Each number is 128 + 24 x the weight over its row's rms, rounded and kept within 0 to 255. Layers, rows and columns count from 0. The size above them is the row's rms in percent of the matrix's.

# layer 2 MLP down (transposed), 768x192, rms 0.101, rows 425-442, columns 0-191
size [103  91 107  97  99 103  88 105 106  97  94  93  89  92 102  97  99 100]
[[179 156 153 102 128 134 120 121 130  95 121 146 141  93 141 102 114  99 128 137 132 130 178 119 145 156 175  87  71 114 114 150  86 139 121 152 106 102 120 148 122 152 165 114 140 105 151 150  99 113 159 161 155 142 121 131 108 107  98 158 135 119 117 143 115 126 123 118 139 119 118 134 104 124 146 138  94 195 105 172 145 104 114 114 123  75 141 127 179 108  84 119 121 140 139 123 154 101 100 141 119 125  93 189 157 147 130 148 119 131 107 137 109 108 109 134 163 139  93 138 102 139  81 136 112  99  94 128 127 145  93 176 166 139 119 152 166 101 133 111  99 149 132 136 150 137  72 114 114 107 121  68 105 130 123 123  95 128 152 110 105 114 118 142 169 110 128 100 109 143 107 143 125 155 119 152 120 107 111  91 139 154 111 112 118 100 153 114 108 166  98 102]
 [149 103 121 139 127  86 181 134 159 156  89 117 125 125 132 128 159 120  96 144  79 119 170 102  82  86 152  89  97 155 118 170 152  52 144 125 133 148 130 104 105 104 108 159 187 136 141 143 122 107 127 179 155 134 105 107 116 126 111 152 146 130 133 119 125 119 120 119 110 132 128 138 159 137 179 103 111 124 145 167  85 141 186 138 136 131 149 115 153 135 144 103 108  97 110 141 123 101 128 140 147 115 112 120 117 110 148 139  99 141 101 129 131 114 108 137 113 173 162 112 181 154  89 152 162 111 129 150 117 160 120 132 108  89 145 108 135 125  96 158 131 143 116 129 122 118 139 124 137 125 143 120 128 145 115 128 147 139 105 165 165 180  61 119 130 131 171 118 120 107 119 136 112 115  90 149 157 128 157 116 120 109 134 131 183 105 122 147 149  90 119 124]
 [114 110 104  72 130 145 115 125 153 104  90 134 149 157 123 152 104 119 115  98 121 147 118 148 116 104 131 111 110 137 106 152 153 122 108  86 132 121 138 143 120 111 127 170 137 133 119 132 145 130 166 110 117  80 124 129 131 155 134 132 130  93 155 146 162 148 167 150 110 111 132 144 127 130 134 119 147 101 138 116  58  87 112 103 107 120 132 111  94  86 108 100 146 151 154 136 159 104 151 161 120 124 165 111 164 110 150 120 157 128 163 112  89 122 128 151 131  85 132 157 126 142 115  97 134 135  93 126 130 152 115 151 140 148 156 174 128 126 107 100  94 121  96 115 133 154 113 108 104 121 106 140 113 128 157 114 154 192 109 126 132 145  69 161 139 174 134 129 144 138 123 156 136 166  81  94  99 156 116 126 148  92 152 168  97 143 136 101 180 129  65  87]
 [ 99 148 147 128 131 177  98 111 126 138 109 137 123 109 162 102 112  89 150  89 186 152 142 128 142 123  72 142 150 111  91 138 148 144 127 140 155 130  81 111 131 127 142 115 106 133 166 130 154  95 141 111 146 133 158  88 145 106 135 142  75 124 129 121 109  91 127 112 140 125 106 146 128 136 183  94 142 141 118 128 106 116 125 116 127 113 124 151 108  82 122 163 148 113 124 135 136 150 152 154 109  96 115 140 114 144 139 150 171 115 103 154 136 152  75 167  88 104 165 129 140 140 144  97 191 148 140 161 160 163 115 128 149 107 163 162 173 131 127 181 119 181 118 113 110 160 119 137 119 126 137  82 115 136 148 109 119 105 138 125 127  79 109  76 102 134 104  95 119 116 121 163 185 117 147 132 144 126 112 101 109 127 108 114 129 110 144 103 147 125 142 144]
 [121  66 142 129 113 108 109 171 142 170 160 109 134  99 110  96 138 141 163 122 109 132 111 122 120 124  75 106 137  87 131 124 154 168 184  87 160 170  93 155 122 110  85 111 116 158 129 140 155  91 102 112 103 150 146 110 130  87 148 145 121 139 114 136 117 127 127 102 161 148  94 130 115 160 139 109 106 130 136 175 142  99 126 147 119 145 136 151 121  86 151 119 101  98 132 105 154  87 140 138 125  83 119 129  72 127  97 141 123 130 159 107 163 119 156 138 138  90 167 121 107 155 133 159 176 131 107 184 134 145 157 103 159 179 111  95 133 150  78 125 146 103 121 112  90 128 127 128 139 127 125 145 106 113 109 151 121 118 148 104 164 129 127 154 121  92 128 156 136 183 129  97 154 135 150 119  99 100 115 133  91 133 115 141 128 125 141 145 133 126 134 141]
 [151 136 120 131 122 111 144 145 179 126 111 141  99 116  88 124 139 141 148 132 127 140 128  99 115  94 161 147 113  93 155 117  93 102 135  79 118 128 145 126 123 115 132 100 154 141 108 190 150 173 124 108 119 136 121 137 120 137  93 120 155 110 152 109 123 155 169 139 125 181 131 124 146 116 184 116 124 149 137 157  84 100 147 116 108 130 148 142 121 101 148  83 161 138 128  98 113 109 133 144 131 166 118 119 127 149 123 157 107 119 106  92 143 117 170 151 132 171 153 186 137 125 105 119 123 114 137 116 162 115 138 127 166 131  97  97 149 129 127 108 104 123 144 178 164 134 131 157 116 136 100 140  83 107 114 158 109 138 133 154 103 105  82 146 156 100 138  54 100 133  96 128 161 122 124 126 194 120 119 114 135 116 147 126 100 154 131 156 176 167 160 145]
 [130 152 100 120 120 115 134 159 123 132 147 135 135 105 135 113 108 140 141 141 144 125 161 146 139 143 114 113 131 120 148 150  97 112 142 110 112 131 122  95 114 100 123 104 156 116 128  99 107 154 125 118  72 129 109 185 140 112 141 141 144 123 138 120 100 103 117 137 127 145 105 141 128  91 139 154 133 112 114 157  81 140 140 128 145 129 124  98 155 106 148 108 143  37 148  97 128 121 171 137 115 124 140 119 127  84 162 157 142  95 102 111 128 138 111 101 112 159 154 112 172 120 142  91  91 172 118 168 165 116 128 139 145 122 159 155 110  96 149 104 146 163  83  67 112  90  96 146 116 149 163 133 134 152 120 104 137 100 125 153 131 110  99 115 120 128 144 112 105 157 145 114  68 173 159 165 141 106 140 132 129 150 177 101 159 108  94 160  88 106 128 175]
 [ 96 119 103  82 146 121 105 135 111 104 172 115  98 102 100 158 131 164 119 103 121  86 133 109 136 157 112  96 149 133 111 125 144  82 114 164  91 113 143 103 161 138 155 104 104 127 143 122 108  99 117  95  89 103 135 126 120 123  33 123 114 151 115 141 159 148 146 166 110 101 125  95 138  64 112 106 163 128 118 157 136 152 159 147 120 106 101 153 123 140 167 109 111 132 141 154 125 139 149 104 111 172 113 131 151 123 143 135 126 112 139 119 139  82 148  83 145 170 121 153 149  91 119 142 134 164 132 125 143 114 130 146 104 114 147 122 121 119 126 122 108 151 129 138 134 133 144 102 135 113 137 111 139 131 145 132 108 139  99 141 130 126 142  86 117 131  84 150  90  96 136  98  88 144  68 151 154 145 109 103 129 161 100 155 127 125 118 155 191  95  96 102]
 [148 125 104 141 134 126 148 148 118 118  92 110 141 128 108 142 119 105  87 158 124 129 115 118 140 143 138 153 115 129 119 158  82 161 137 139 140 175 102 131  97 140 135 144 103 141  80 166 150 116 162 120 111 142 156  80 163 103 141 117 127 141 142 129 125 126 144 142 123 144 121 128 147 147 126 114 167 134 145 110 161 122 138 169 107 118 102 115 125 128 147 171 155 126 131 122 126 130 186 153 130 143 105 141 110 117 135 140 194 120 131 156 158 135 144 125 135  87 120 127 143 113 100 145 172  93 160 137 123 126 161 137 139 112 186 179 141 125 107  90 121 111 126 156 136  76 105 144  90 102 112  95 137 143 170 114  93 119 112 118 156  68 136 139 147 113 159 126 142 142 124 139 118 119 122 124 191 139 126 117 115 114 148 118 122 106 165  96 153  81 109 224]
 [152 144 138 102 117 141 118 128  98 142 113 114  87 133 131 135 132 113 159 131 127 142 130 148 147 156 106 129 102 128 117 145 126 107 156 183 142  84 151 144 131 143 124 152 121  89 114 154  98  71  98 129 160 100 128  80 123 154 143 122 119 170  83 146 133 182 138 146 155 149  93 127 114 122  68 142 105 101 133 162 149 122 131 124 156 145 109  77 175 109 159 129 127 166 109 142 155 117  77 120 180 103 122 147 147 168 142 101 131 126 114 162 153 163 107 135  91 152 143 156 106 184 107 118  75 139 139 155 104 154  78 139 125  75 139 145 135 115 115 143  85 154 145 153  87 134 107  89 120 120 142 133  83 142 136 127 121 125  80 159 141 141 135 110 130 148 120 107 128 124 148 150 136 128 153 121 104 131 128 117 109 144 126 138 149 155 120  88 139 129 105 125]
 [124 126 106 126 115 137 127 142 126 133 101 160 135  79 107 124 125 160 135 140 113 134  79 106  85 130 121 169  90 134 108 110 143 127 137 122 118 131 112 140 173 146  84 151 123  99 128 106 108 121  78  97 113 138  69 124  79 139 101 154 138 126  90 118 137 127 137  87 125  91 159 140 132 143 118 123 162 160 119 140 140 122 157 102 100 114 109 133 118  82 138 137 119 168 102 100 131 157 139 107 156 106 157 138 163 134 180 123 151 147  97 119 107 141 112 115 148 176 187 139 138 116 122 162 154 145  87 110 146  91 133 153  97 121 101 152 133 138 130 150 159 169 108 146 192 141 139 158  82 159 149 143 116 108 164 148 121 106 151 121 115 130 167 103 145  99  86 122 115 145 135 123 106 109 102 143 111 151 155 133 150  99 163 145 126 108 163  98 134 155 135  93]
 [173 163 138 148  94 131 143 169 169 161 154 154 151 154  91 105 147 124 111 111 148 102  86 122 122 139 132 139 115 107 117 103  94 132 119 159 111 104 114 142 142 115 181 121 127 149 125  88 124 135 142 143  90 125  84 123 148 128 105 114 112 131 172 141 105 159 151 120 143 115 129  81 147 140 170 113 110 136 146  63 129 133 129 146  93  95 117 151 141 140 168 129 110 138  87  76  92 139 129 148 159 131 138 162 119 146 133 104  94  78 120 146 174 163 108 118 113  96 154 114 142 110 142  73 135  97 169 113 158 141 118 163  94 144 109  98 127 147 126 142 141 118 120 146 152 152 138 117 173 142 155 154 153  96 119 166 111 157 116 139 109 157 135 113 145 127 138 141 110 129 166 175 130 107 112 124 172 154 103 138 107 104 116 129 175 126 131 114 115 118  95 139]
 [151 121  53 129 109 155 121 102 123  96 110  84 139  85 104 114 154 152 138 122 112 143 134 122 142 137  78 120 120 155  98  91  97 125 114  99 126 149 147 110 120 113 111 107 143 167  97  96 133 128 137 104 113 115 105 155  97 151 143 140 150 117 130 137 141 130 148 105 120 127 133 144  95 136 138  93 151 112 117 142 102 111 121 133 141 164 106 123 176 146  62 125 134 126 135 150 127 185 126 153 147 126 127 171  55 126 161 125 193 130 112 131 159 152 116 105 135 115 120 117 120 114 148 104 119 121 129 128 180 123 144  97 157  92 124 136 127 128 141 177 139 125 129 117 156 144 115 144 133 156 130 148  84 100  85 131 161 110 143 164 103 118 142 151 105 126 114 172 128 113 184  82 161 165 127 110 136 133 162 151 149 120 134 181 152 146 132 107 127 137 126  91]
 [145 115 111 151 113  85 163 135 101 121 136 143 122 133 100 103 116  76 174 126 111 123  62 106 127 186 138 109 154 110 141 156 108 131  95 107 139 148 139 151 115 130 104 114 109  95 132 132 156 151 113 135 123 127 141 139 150 101 115  87 118 134 188  86 104 146 183 107 106 109 100 129 117 145  97 137 129 129 180 128 129 114 112 150 116 141 118 116 108 184 136  91 105 163 176 158 128 126 109  98 118 128 138 139 110 131 108 116 123 131  86 135 100 161 117 128 151 119 106 126 129 137 114 148 146  91 126 109 158 133 127 148 143 140 140 115  92 100 131 175 132  96 156 121 177 127 136 104 120 120 139 134 174 154 143 115 106 159 138  86 107 107 146 166 125 139  97 109 132 144 140 141  97 145 177 108  79 128 176 157 131 121 176 140 116 130 101 140 113 109 138  68]
 [118 110 106 128 141 138 106 134 128 101 117 147 168 156 128 127 142 133  76 154 172 121 140 135 141 153 115 139 125 140 165 114 154  61 150 159 105 129 109 113 160 122 119 131 131 127 118 153 105 108 126 169 147 103 167 141 114 121 109 163 115 102 133  94 160 146 140 121 113 129 113 102 120 180 137 204 170 140 139  82 114 181 129 162 134  75 138 101 142 101 137  95 123  58 113 130 126 154 161 147 134 123  86 120 138 110 106  87 145 121 116 145 153 125 121 124 136 107 153  96 140 132 141 103 166 126 155 137 128 110 166 112 132 127 131 115 136 119 130 151 154 117  89 126 135 153 107 137 108 159 125 101 121 143 105 120 101 156 120 125 114 146 124 109 106 175 143  93  99 142 134 101  93 179 125 147 156 194 122 113 104 130 153 100 100 112  99 129 131 116 114 178]
 [121 140 140 158 114 107 119 131 130  77 127 139 103 124 150 111 121 125  91 101 166 107 115 130 103 136 113 146 130 131 124 130 135 103 139 119 176 119 132 112  93 135 154 133 122  95 128  84 111 108 119 159 136 155 157 119 179 146 155 131 149 138 134 130 138 101 112 147 111 174 169 128  73 127 125 135 156 149 130 126 124 103 105 111 104 116 143 123 141 133 168 112 121 135  94  99 109 130 117  74 127 134 172  96 131  70 179 104 125 134 113 143 146 117 107 169 124 117 124 131 133 106 101 129 121 133 132 107 125 141 130 178 116 154 119  97 153 128 142 149  96 109 122 139  84 114  94 193  84 112 145 146  94 175 132 118 122 131 155  90 125 117 105 151 146 185 172 137  98 167 107 109 148 169  93 162 121 119 138 126 131 169 122 180 109 120 116 153 141 174  83 111]
 [117 143  83 122 137  99 129 151 116 100 134 150 149 139 128 136  79 134 112 125 104 139 138 166 142 125 156 131  59  84 133  84 110 144  87 154 171 138 156 116 115 155 160 110 125 142 114 146 134 122 137 125 170 139 128 131 135 156 129 138 108 143  95 149 121 103 125 113 145 117 141 148 119 115 106 162 203 158 125 128  88 121 117 153 120 112 148 176 135  92  95 115 143  88 117 151 158 124 134 130 120 139 139 176 180  93  94 131 147 129  91 124 172 150 107 112 146 123 149 150 107 116 122 147 121 134  81  92 147 181 118 158 128 137 112 140 105 105 155  99  79  95 154 112 123 143 119 135 153 139 144 120 180 116 122 100 131  77 122 151 111 164 126 129 149 121 149 119 127 129 114 125 136 153 129 112 131 164 178 109 131 110 154 124 162 184 172 145 147 149 124 134]
 [139 136 179 122 132 136 109 128 141 115 109 140 119 162 126 157 114 131 161 144 152 161 114 114 138 138 142 149 132 100 142 183 135 130 117 198 103  80 102  93  73  90 157 143 143 122 101 151 124 136 105 159 158 158 130 119 153 132 110 110 136 151 155  93 141 161 120 130  82 100 156 116 161 136 139 142 126 133 130 114 143 154  98 128 150 103 125  99 133  83 110 145  96 128 139 128 152 152  96 116 135 155 142 134 116 106 107 116 123  94 160 125 139 131 138 118  93 114 129 107 158 123 141 127  84 147 138 114 111 135 149 162 114 104 169 107 129 127 141 100  72  86 117 178 168 142 129 140 110 167 153  80 124 122 138 157 117 113  70 108  68 129 174 124 167 130 127 170 110 109 117 137 144 127 121  96 164  76 127 123 110 129 117 118 139 106 167 136 132 114 120 161]]
# layer 2 MLP up, 768x192, rms 0.141, rows 426-443, columns 0-191
size [ 97 102  98 100  91 104  92  97  93  99  97  99  98 101 103  99 108  98]
[[135 129 144 126 123 132 117 173 116  91 101 207 143 100 132 106 160 146  97 121 120 112  80 152 117 134 111 145 138 135 113 114 129 175 130 117 119 139  80 114 152 152  91 184 129 142 121 155 123 109 154 115 131 135 111 105 176 120 176 117  97 168 138  89 144 133  77 128 108 137 116 137  94 103 140 166 116 140 129 147 133 142  99 151 124 137 121 116  89 145 117 100 147 119 114 145 127 129  84 125 147 121 140 121 127  95 121 144 148 164 140 104 151 139 148  94 177 123 102 137 115 162 141 117 178 157 133 106 162 121  81 133  98 107 126 190 123 122 123  93 132 137 118 143 134 128 121 186  81 126 114 141 117 120 134 126 170 130  91  87 143 118 127 127 132 154 114 107  74 135 141 146 126 143 138 152 127 130 106 130 177 146 134 145  58 146 156  98 145 117 121 129]
 [153 106 145 153  96  99 116 102 110 173  94 172 144  80 139 132 161 119 144 126 134 103  78 134 117 121 117 125 141  89 127 148 130 110 127 113  86 153 144  96 143 140 105 116 107 109 139 129  77 127 137 112 143 140 152 117 160  97 129 163 158 142 125 101 114 157 125 120 175 133 144 106 130 147 106 151 125 114 140 137 147 132 134 154 119 127 147 144 106 117  59 154  86 122 157 180 127 118 130 148  88 154 131 137 102 112 128 123 104 117 129 126 152 142 122  99 119 126 162  81 100 127  93 137 158 155 128 113 199 157 164  92 122  84 143 113 153 122 139 144 106 144 126 134 140 148 127 148 136 128 153 135 101 143 120 113 138 107 130 132 153 144 152  88 105 145  87 166 108 123  55  99  82 100 132 149 127 146 130 138 151 169 154 104 134 133  99 180 101 101 138 155]
 [ 97 126 134 114 117  56 104 152 121 161 133 118 160  94 138 108  96 115 108 177 162 166 158 141 118 144 122 148 114 177 137 120  77 174 114 148 131  69 148 130 104 105 123 110 145 111 145 134 115 153  97 131 119 124  94 158 130 130 136 163 119 124 132 138  86 161 157 137 170 109 151 102 139 119  93  95 110 119 132 121  87 150 118 133 149 109  91 120 129 112 139 162 110 149  86 115 108 120 121 149 151 158 153 118 141 105 147 117 130 177 153 109 128 110  80 154 132 160 124 179 109 151  83 123  89 127  96 131 111 134 182 122 150 106 157 124 148 143 104 110 123 136 126 105 115 130 132 160 117 119 107 128 135 104 149 175 141 134 163 168 137 162 108 111 147 117 144 119 139 155 166 131 120  95 111 135  89 142 132 137 108 128 168 131 110 134  99 140  90 176 159 125]
 [121 138 115 100 102 132  99 121 162 144 158 112 162 122 132 140 128 141 116 126 152 115 125 140 120 124 114 105 140 151 134 126 113 152  78 121 107 131 128 149 147 156 157 129 118 139  98 134 135  64 118 113  80 138 132 122 105 113 124 141 140 146 167 136 139 118 143 120 114 101  73 149  91 158 122 130  92 135 154 107  67 117 152 114  83 139 132 165 122 130 121 135 156 129 149 112 136 128 118 157 137 156 113 163 142 124 119 111 153 134 129 190 168 140 101 143  83 142  81 137 152 147 151 139 112 139 127 136 103  74 135 124 126  97 132  77 110 154 147  86 121  84 146 114 117 101 120 138 123  98 126 118 128 167 108  94 129 132 111 130 134 128 187 104 156 165 124 128 157 131 143 128 127  87 154 153 125 185  82  68 181 160 168  82 116 147 123 121 127 146 151 105]
 [ 94 121 107 114 156 121 146 170 134 133  82 126  77 144 120 137 168 116 108 109  98  88 147 121 129 113 129  95 121 133  97  81 156 105 107 187 129 149 110 137 115 125 128 105 142 105 104 159 128 159 157 120 183 136 127 100 170 106 105  91 147  84 143 102 114 149  95 111 121 152 105 132 149 186 114 116 102 116 157 152 135 155 116 129  93 124  91 135 126 121 126 174 144 110 116 158 138 132 152 105 111  89 132  99 116 136 128 141 111 114 134 165 116 106  86  86 119 120 110 145 164 125 148 204 132 128 153 141 145 139 103  85 153 103 167 115 162 126 114 120 111 145 122 182 115 121 136 129 153 148 109 123 107 144 136 116 123 136 102 110 143 182 137 109 105  99 127 104 115 143 155 130 142 121 128 141 156 123 116 135 134 145 125  61 116 154 131  99 147 114  78 106]
 [133  97  95 131 122 143  99 134 118 125 131 145 160 144 138 131 106  79 130 110 167 138 130 136 129 130 196 122 112  94 153 108 118 145 152 160 176 110 122 172  88 151 100 132 136 148 126 173 174 119 120 115 121 111 154 136 179 147 111 100  74 120  88 144 148 120 147 176 119 155 163 148 105 124  69  90 114  99 162 126 129  78 133 126 141 125 139 138 170 119 142 164 161 179 135 131 144 154 151 131 111 123 105 129 124 172 114 109 132 167 139 122 107  97  95 154 140 147 172 143 124 108 150 151 144 146 109 152 114 132 114 123 115 136 141 110 107 172 139 181 134 104 118 125 126 121 105  69 114 129 143 142 129 116 121 164 118 144 126 123 123 166 176 123 142 140 113  95 128 129 120 128 123 103  97  92 137 117 130 148 110 155 153 128 137 113 169 132 107 130 120  68]
 [145 131  97 126 119 115 103 165 127 129 109 123 140 147 142 153 148  86  91 122 164 151 123 104 137 128 113 158 140  89 149 137 104 101 116 128 157 138 106 149 132 163 137 108 124 138 118 127 170 143 178 158 101  78 120  98  90 128 164 165 123 147 115 142  84 160 110 144 149 152 148 126 124 153 127 127  89 137  81 142 157  98 123 110 124 145 191 114 141  90  99 142  79 138 148 169 141 128  78 159 110  96 132 143 145 100 127 143 119 153 123 124 114 160 107 151 140 146 129 101  95 159 111 110 129 105 129 111 117 100 156 106 167 128 123 130 158 174 159  68 113 123 141 104 172 142 147 133 114 131 114 120 121 130  99 141 150 145 167 120 109 144  96 151 156  64 136 100 113 115 151 118 126 119 147 111 174 145  98 138 139 125 146 128 148 174  90  92 115 157 113 106]
 [139 123 155  78  84 123  92 113 138 125 142 144 109 146 109 149 136 102 130 111 108 188  82 124 120  79 133  94 138 123 129 122 121 153 152 148 103 149 167 115 147 129 130 130 156 134 122 143 120 108 154 117 125 124 129 151 103 118 111 157 134 159 160 144 154 157 116 144 155 102 145 129  86 116 163 143 139 125  92 116 102 138 152 153 137 153 129 134  66  94  97 114  89 162  78 111 130 151  82 105 157 124 130 102 135 147 102 128 166 103 132 106 113 115 157 104 135 134 165 128  81 124 156 135 111 110  81 123 110 152 145 138  73 135  96  61 151 118 113 131 129 101 112 159 115 122 113 141 111 157 123 126 106 103 119  99 148 140 109 136 132 157 133 137 136 167 146  99 126 102 117  98 122 132  99  70 150 127 157 115 178 128 143 126 121 120 148 122 173 135 189 102]
 [ 84 113 109 177 123 115 163 169 137 135 106 113 156  86 135 100 126 150 120 136 182  99 155 129 125 120 124 138 126  97  85 128 140 101 119 108 123 139 142 117 108 180 127 152 142 117 140 137 178  99 145 157 138 123 180  92 136 177 154 117 136 117 123 135 131 133 127 139 148 133 128 139 144 147 100 147 111 136 136 122 123 123 162 136 151  70 132 131  96 156 100 121 181 119 141 112 121 153 110 147 118 121 112 153 115 162 185 124 144 157 159 125 158 158 138 127  91 130 106 125 119 129 124 154 146 108 127 122 122 133 124 103 140 103 150 126 130  93 128  82 165 107 145 104 120 131 195  92 132 191 142 124  88 150 142  87 216 127 156  90 139 163 142  96 135 137 154 129 135 132 113 105 136 162 117 117 155 104 118  90 152 138 155 125 109 111 147 107 140 115 127 140]
 [102 112 107 150  79 127 153 126  70 119 134 163 146 163  93 123  85 138  99 133 162 100  97 127  97 110 108 127 127 163 112 117  74 126  86 130 167 156 155 125 121 178 104 131 100 148 112 136  92 124 147 109 136 124 115 130 140 110 127 131  78  96 133 112 137  97 134 102 158 139 164  81 106 176 100 123 144 146 137 110 113 117 136 138 149 118 170 100 187 118 110 132 136 111 128  86 111 123 119 110 132 147 127 113 139 112 126 116 137 128 155 161 141 154 103 183 150 125 131 120 147 171  91 135 104  39 131 142 110 138 119 133 150 101 125 118 148 127 136 132 153 105  89 116 110 131 123  94 139 139 170 132 129 136 170 121 144 117  79 137 158 110 102 126 157 114 102 122 103 129 121 118 119 156 106 144 139 122 110  82 142 132 148 130 147  93 118 129  75 124 167 119]
 [ 92 130 126 104 136 114 151 106 123 131 151 150 132 202 115  75 141 142 119 120 121 124 148  87 114 150  85  98 123 131 109 114 117 148 128  82 144 164 159 127 127 139  89 100 139 157 137 136 140 110  79  97 166 119 136 152  66 110 166 119 132 144 105 129  59 184 148 183 142 115 180 137 108 155 124  98 132 135 113  93 124 103 105  81 149 121  92 111 147 127 118 116 114 153 159 152 132 134 125 156  93 145 154  68  99 126 167 127 120 133 133 141 118 112 140 119 153 137 176  99 115 116 156 117 136 136 126 104 138 114 104 103 165 120 144 161 151 151 107 156 109 121 137 166 133 102 131 154 126 112 104 157 108 109 152 110 140 142 118  97 141 177 132 117 141 124 144 107 102 135 145 124 158 152 120 144 102 182 145 150 159 142 104 136 122 145 126 108 118 134 121 148]
 [114 126 165 137 105  86 171 156 116 149  92 104 141  84 157 151 119 145 148 151 138 112 134 119 143 140 136 127 119 178 136 143 115 144 115 165 115 135 111 130 110  82 118  99  86 122 143 128 112 185 121 112  90 176 123 120 129  72 128 144  76 116  94 141 124 153 156 117 105 151 124 119 158 131 131 172 135 156 145 106 153 112 130 117 124  74 140 144 113 166 148 128 109 128 140 150 136 131 107 136  88 131 129  62 106 149 143 135 141 115 171 154 150 134 166 132 130 136 133  94 108 126 138 148 193 118 104  88 123 134 107 142 143 131 143  91 144 114 112 112 101  82 138 136 110 112 121 106 164 121 124 127 129 141 162 121 100 141  99 142 194 106 122 144 134 146 147 115 121 121 134 199 137 169  81 165  88 144 131 115 133 130 135 152 105  98  97 135 131 123 111 130]
 [172 206 136 161 131 120 164 113 115 109 132 152 119 127 120 133 109 159  98 140 140 149 115  94 134 186 136 137 120 158 130  91 144 141  91 142  88 142 102 104 123  81 172 129 110 142 123 109 145 152 110 157 122 129 163 123 125 167 154 147 131 151 147 111 150 120 145 160 120  72 144 126 119 171 108 127 125 110 129 129 134 105 117 139 124 139 130 151 136 124  90 119 105 146 133  98 139 131 110  93 126 104 108 138 147 101 113 144 132 130 181 103 123  98 127 153 119 141 109  77 121 139 145 149  77 123 102 160 136 112 117 141 154 128 145 121 139 151 100  90 153  86  82 132 130  80 150 118 109 129 103 124 107  95  99 123 136 125 155  81 127 141 120 111 111 166 175 111 113  65 128 109 129 131 146 144 121 113 132 143  95 109  79  85 164 139 132 109 160  93  90  99]
 [149 118 162 167 165 107 154 110 168 147 148 142 113 160 113 110  95 157  83 144 131 131  97 119 162 128  97 121 126 180 114 165 115 118  74 129 149 102  89 155 143 123 139  91 128 136 141 140 141 106 100 105 127 127  96  88 113 134 114 146 171 144 127  90 100 129 102 143 114 141 137 133 127  94 132 139 118 166  83 140 120 132 114 150  83 120 157 143  93  79 112 122 162 161  85  93 170 150  89 164 123 147 144 125  84 129 130 137 118 109 137 100 134 113  73 153 134 105  99 129 111 130 124 116 178 128  77 113 109 130 106 120 112 159 166  98 151 141 127 149 130 142 159 107 132 157 152 159 162 110 130 101 160 113 149 101 128  77 122 129 108  93 161 127  94 117 139 112 134 124 123 114 113  95 112 159  90 141 161 118 129 128 136 131 122 112 103 115 129  89 160 140]
 [112  74 151  91 140 103 155 136 161 157 108 144  99 149 105 118 117 130 105 157 143 102 125 134 126 130 129 117 134 130 147 160 125 134 184 144 120 106 161 127 157 103 107 155 183 166 116 149 109 123 130 175 165 160 159  94  98  93 124 100 144 149 101  97 138  93 103 122  98 127  98 130 130 117  89 123 125  89 182 140 161 131 129 131 147 148 135 124 158 180 129 127 138 121 121 135 134 153 110 117 182 111 100 146 140 121 119 101 148 132 156 181 124 137 134 154 134 144 126 124 125 142  91 128 117 162 146 128 115 177  93 130 112 132 158 125  99 167 117 170 111  97 115 129 104 163 103 112 115  87  99 151 119 110 134 157 141 101 135 110  76 106 118 155 133 126 192 143 149 143 148 123 167 127 135 130 136 105 127 102  95  76 132 132 152  89 153 123 149 160 144 139]
 [144 167 104 130  93 156  95 119 116 128 122 102 104 147 113  66 129 158 127 110 162 115 128 102 121 143 138  86 103 127 123 148 135 107 145 140  74 138  93  94  99 195 133 123 133 144 113 153 157 118  94 116 131 147  91 132 143 139 124 137 116 105 138  79 125 133 150 125 104 129 142  94 118 148 165 151 126 155 125 143 141 129 137 130 138 123 159 138 181 142 158 177 128 121 150 120 101 103 134 122 147 146 127  79 155 151 109 153 149  98 144 158 119 122  94 156 158 149 171 138 144 136 141 151 153 145 168 127 126  95 150 133 130 107 121 136 121 137 169 150 133 121 118 128 176  75 143 116 128 124 143 167  46 158 158 139 111 135  96 127  83 157  81 115 153  87 106 109 131 112 156 137 116 155 165 116 139 129 120 115 167 128 111 157 165 150 129 142 139 116 101 113]
 [125 115 121 143 123 148 159 125 123 170 147 174 109 127 123  74 165 120 132  98 110 130 113 102 130 161 101 133 101  99 148 140  96 130 189 120 134  99 156 113 161 125 157 126 114 116 124 148  98 120 132 209 109 132 116 145 173 124 124 180 149 130 143 121 127 141 118  99 117 150 105 166 107 120 141 125 112  99  98 151 121 144 105 118 117 139 131 162 173  70 139  92 134 112 146 102  89 139 113 138  65 131  88 103 127 107 131 101 124 148 114 108  64 129 121  88 127  96 151 157 125 138 108 106 142 106 107 131 124 132 113  97 138 108 115 134 132 106 112 126 149 122 137 156 164 110 119 126 131  82 132 145 132 133 131  87 182 108 140 144 145 134 134 116  93 139 162 116 148 152 166 128 135 140 178 122 130 156 148 123 135 136 171 158 170 136 105 158 139 109 177 143]
 [139 120 123 119 150 131 162  90 128  91 152 155 144 121 153  90 151 118 168  98 138  62 110 143 129 131 168 123 145 153 168 103 109  87 148  96 141 132  95 100 121 107 120 146  97  75 156  95 129 104 122 129  88 153 108 183 106 149 126 178 159  75  92 129 123 101 149 138 136 157 119 116 145 134 102 128 119 132 136 134 131 152 113 171 127 136 119 113 142 120 132 144 129 165 113 129 166  87 132 109  96 122 102 119  98 158  84  77 154 124 155 123 102  85 127 134 111 153 107 123 126 119 114 144 116 138 133 115 143 112 117  97 121 130 127 108 160 162 108 155 126 140 107 100 128 134 118 130 101  96 100 114 117 187 152 150 174 116 103 127 171  97 179 142 111 138 125 147 143 183 135 147 129 122 123 119 173 139 140 119 105 106 121 113 131 154 118 132 102  96  96  95]]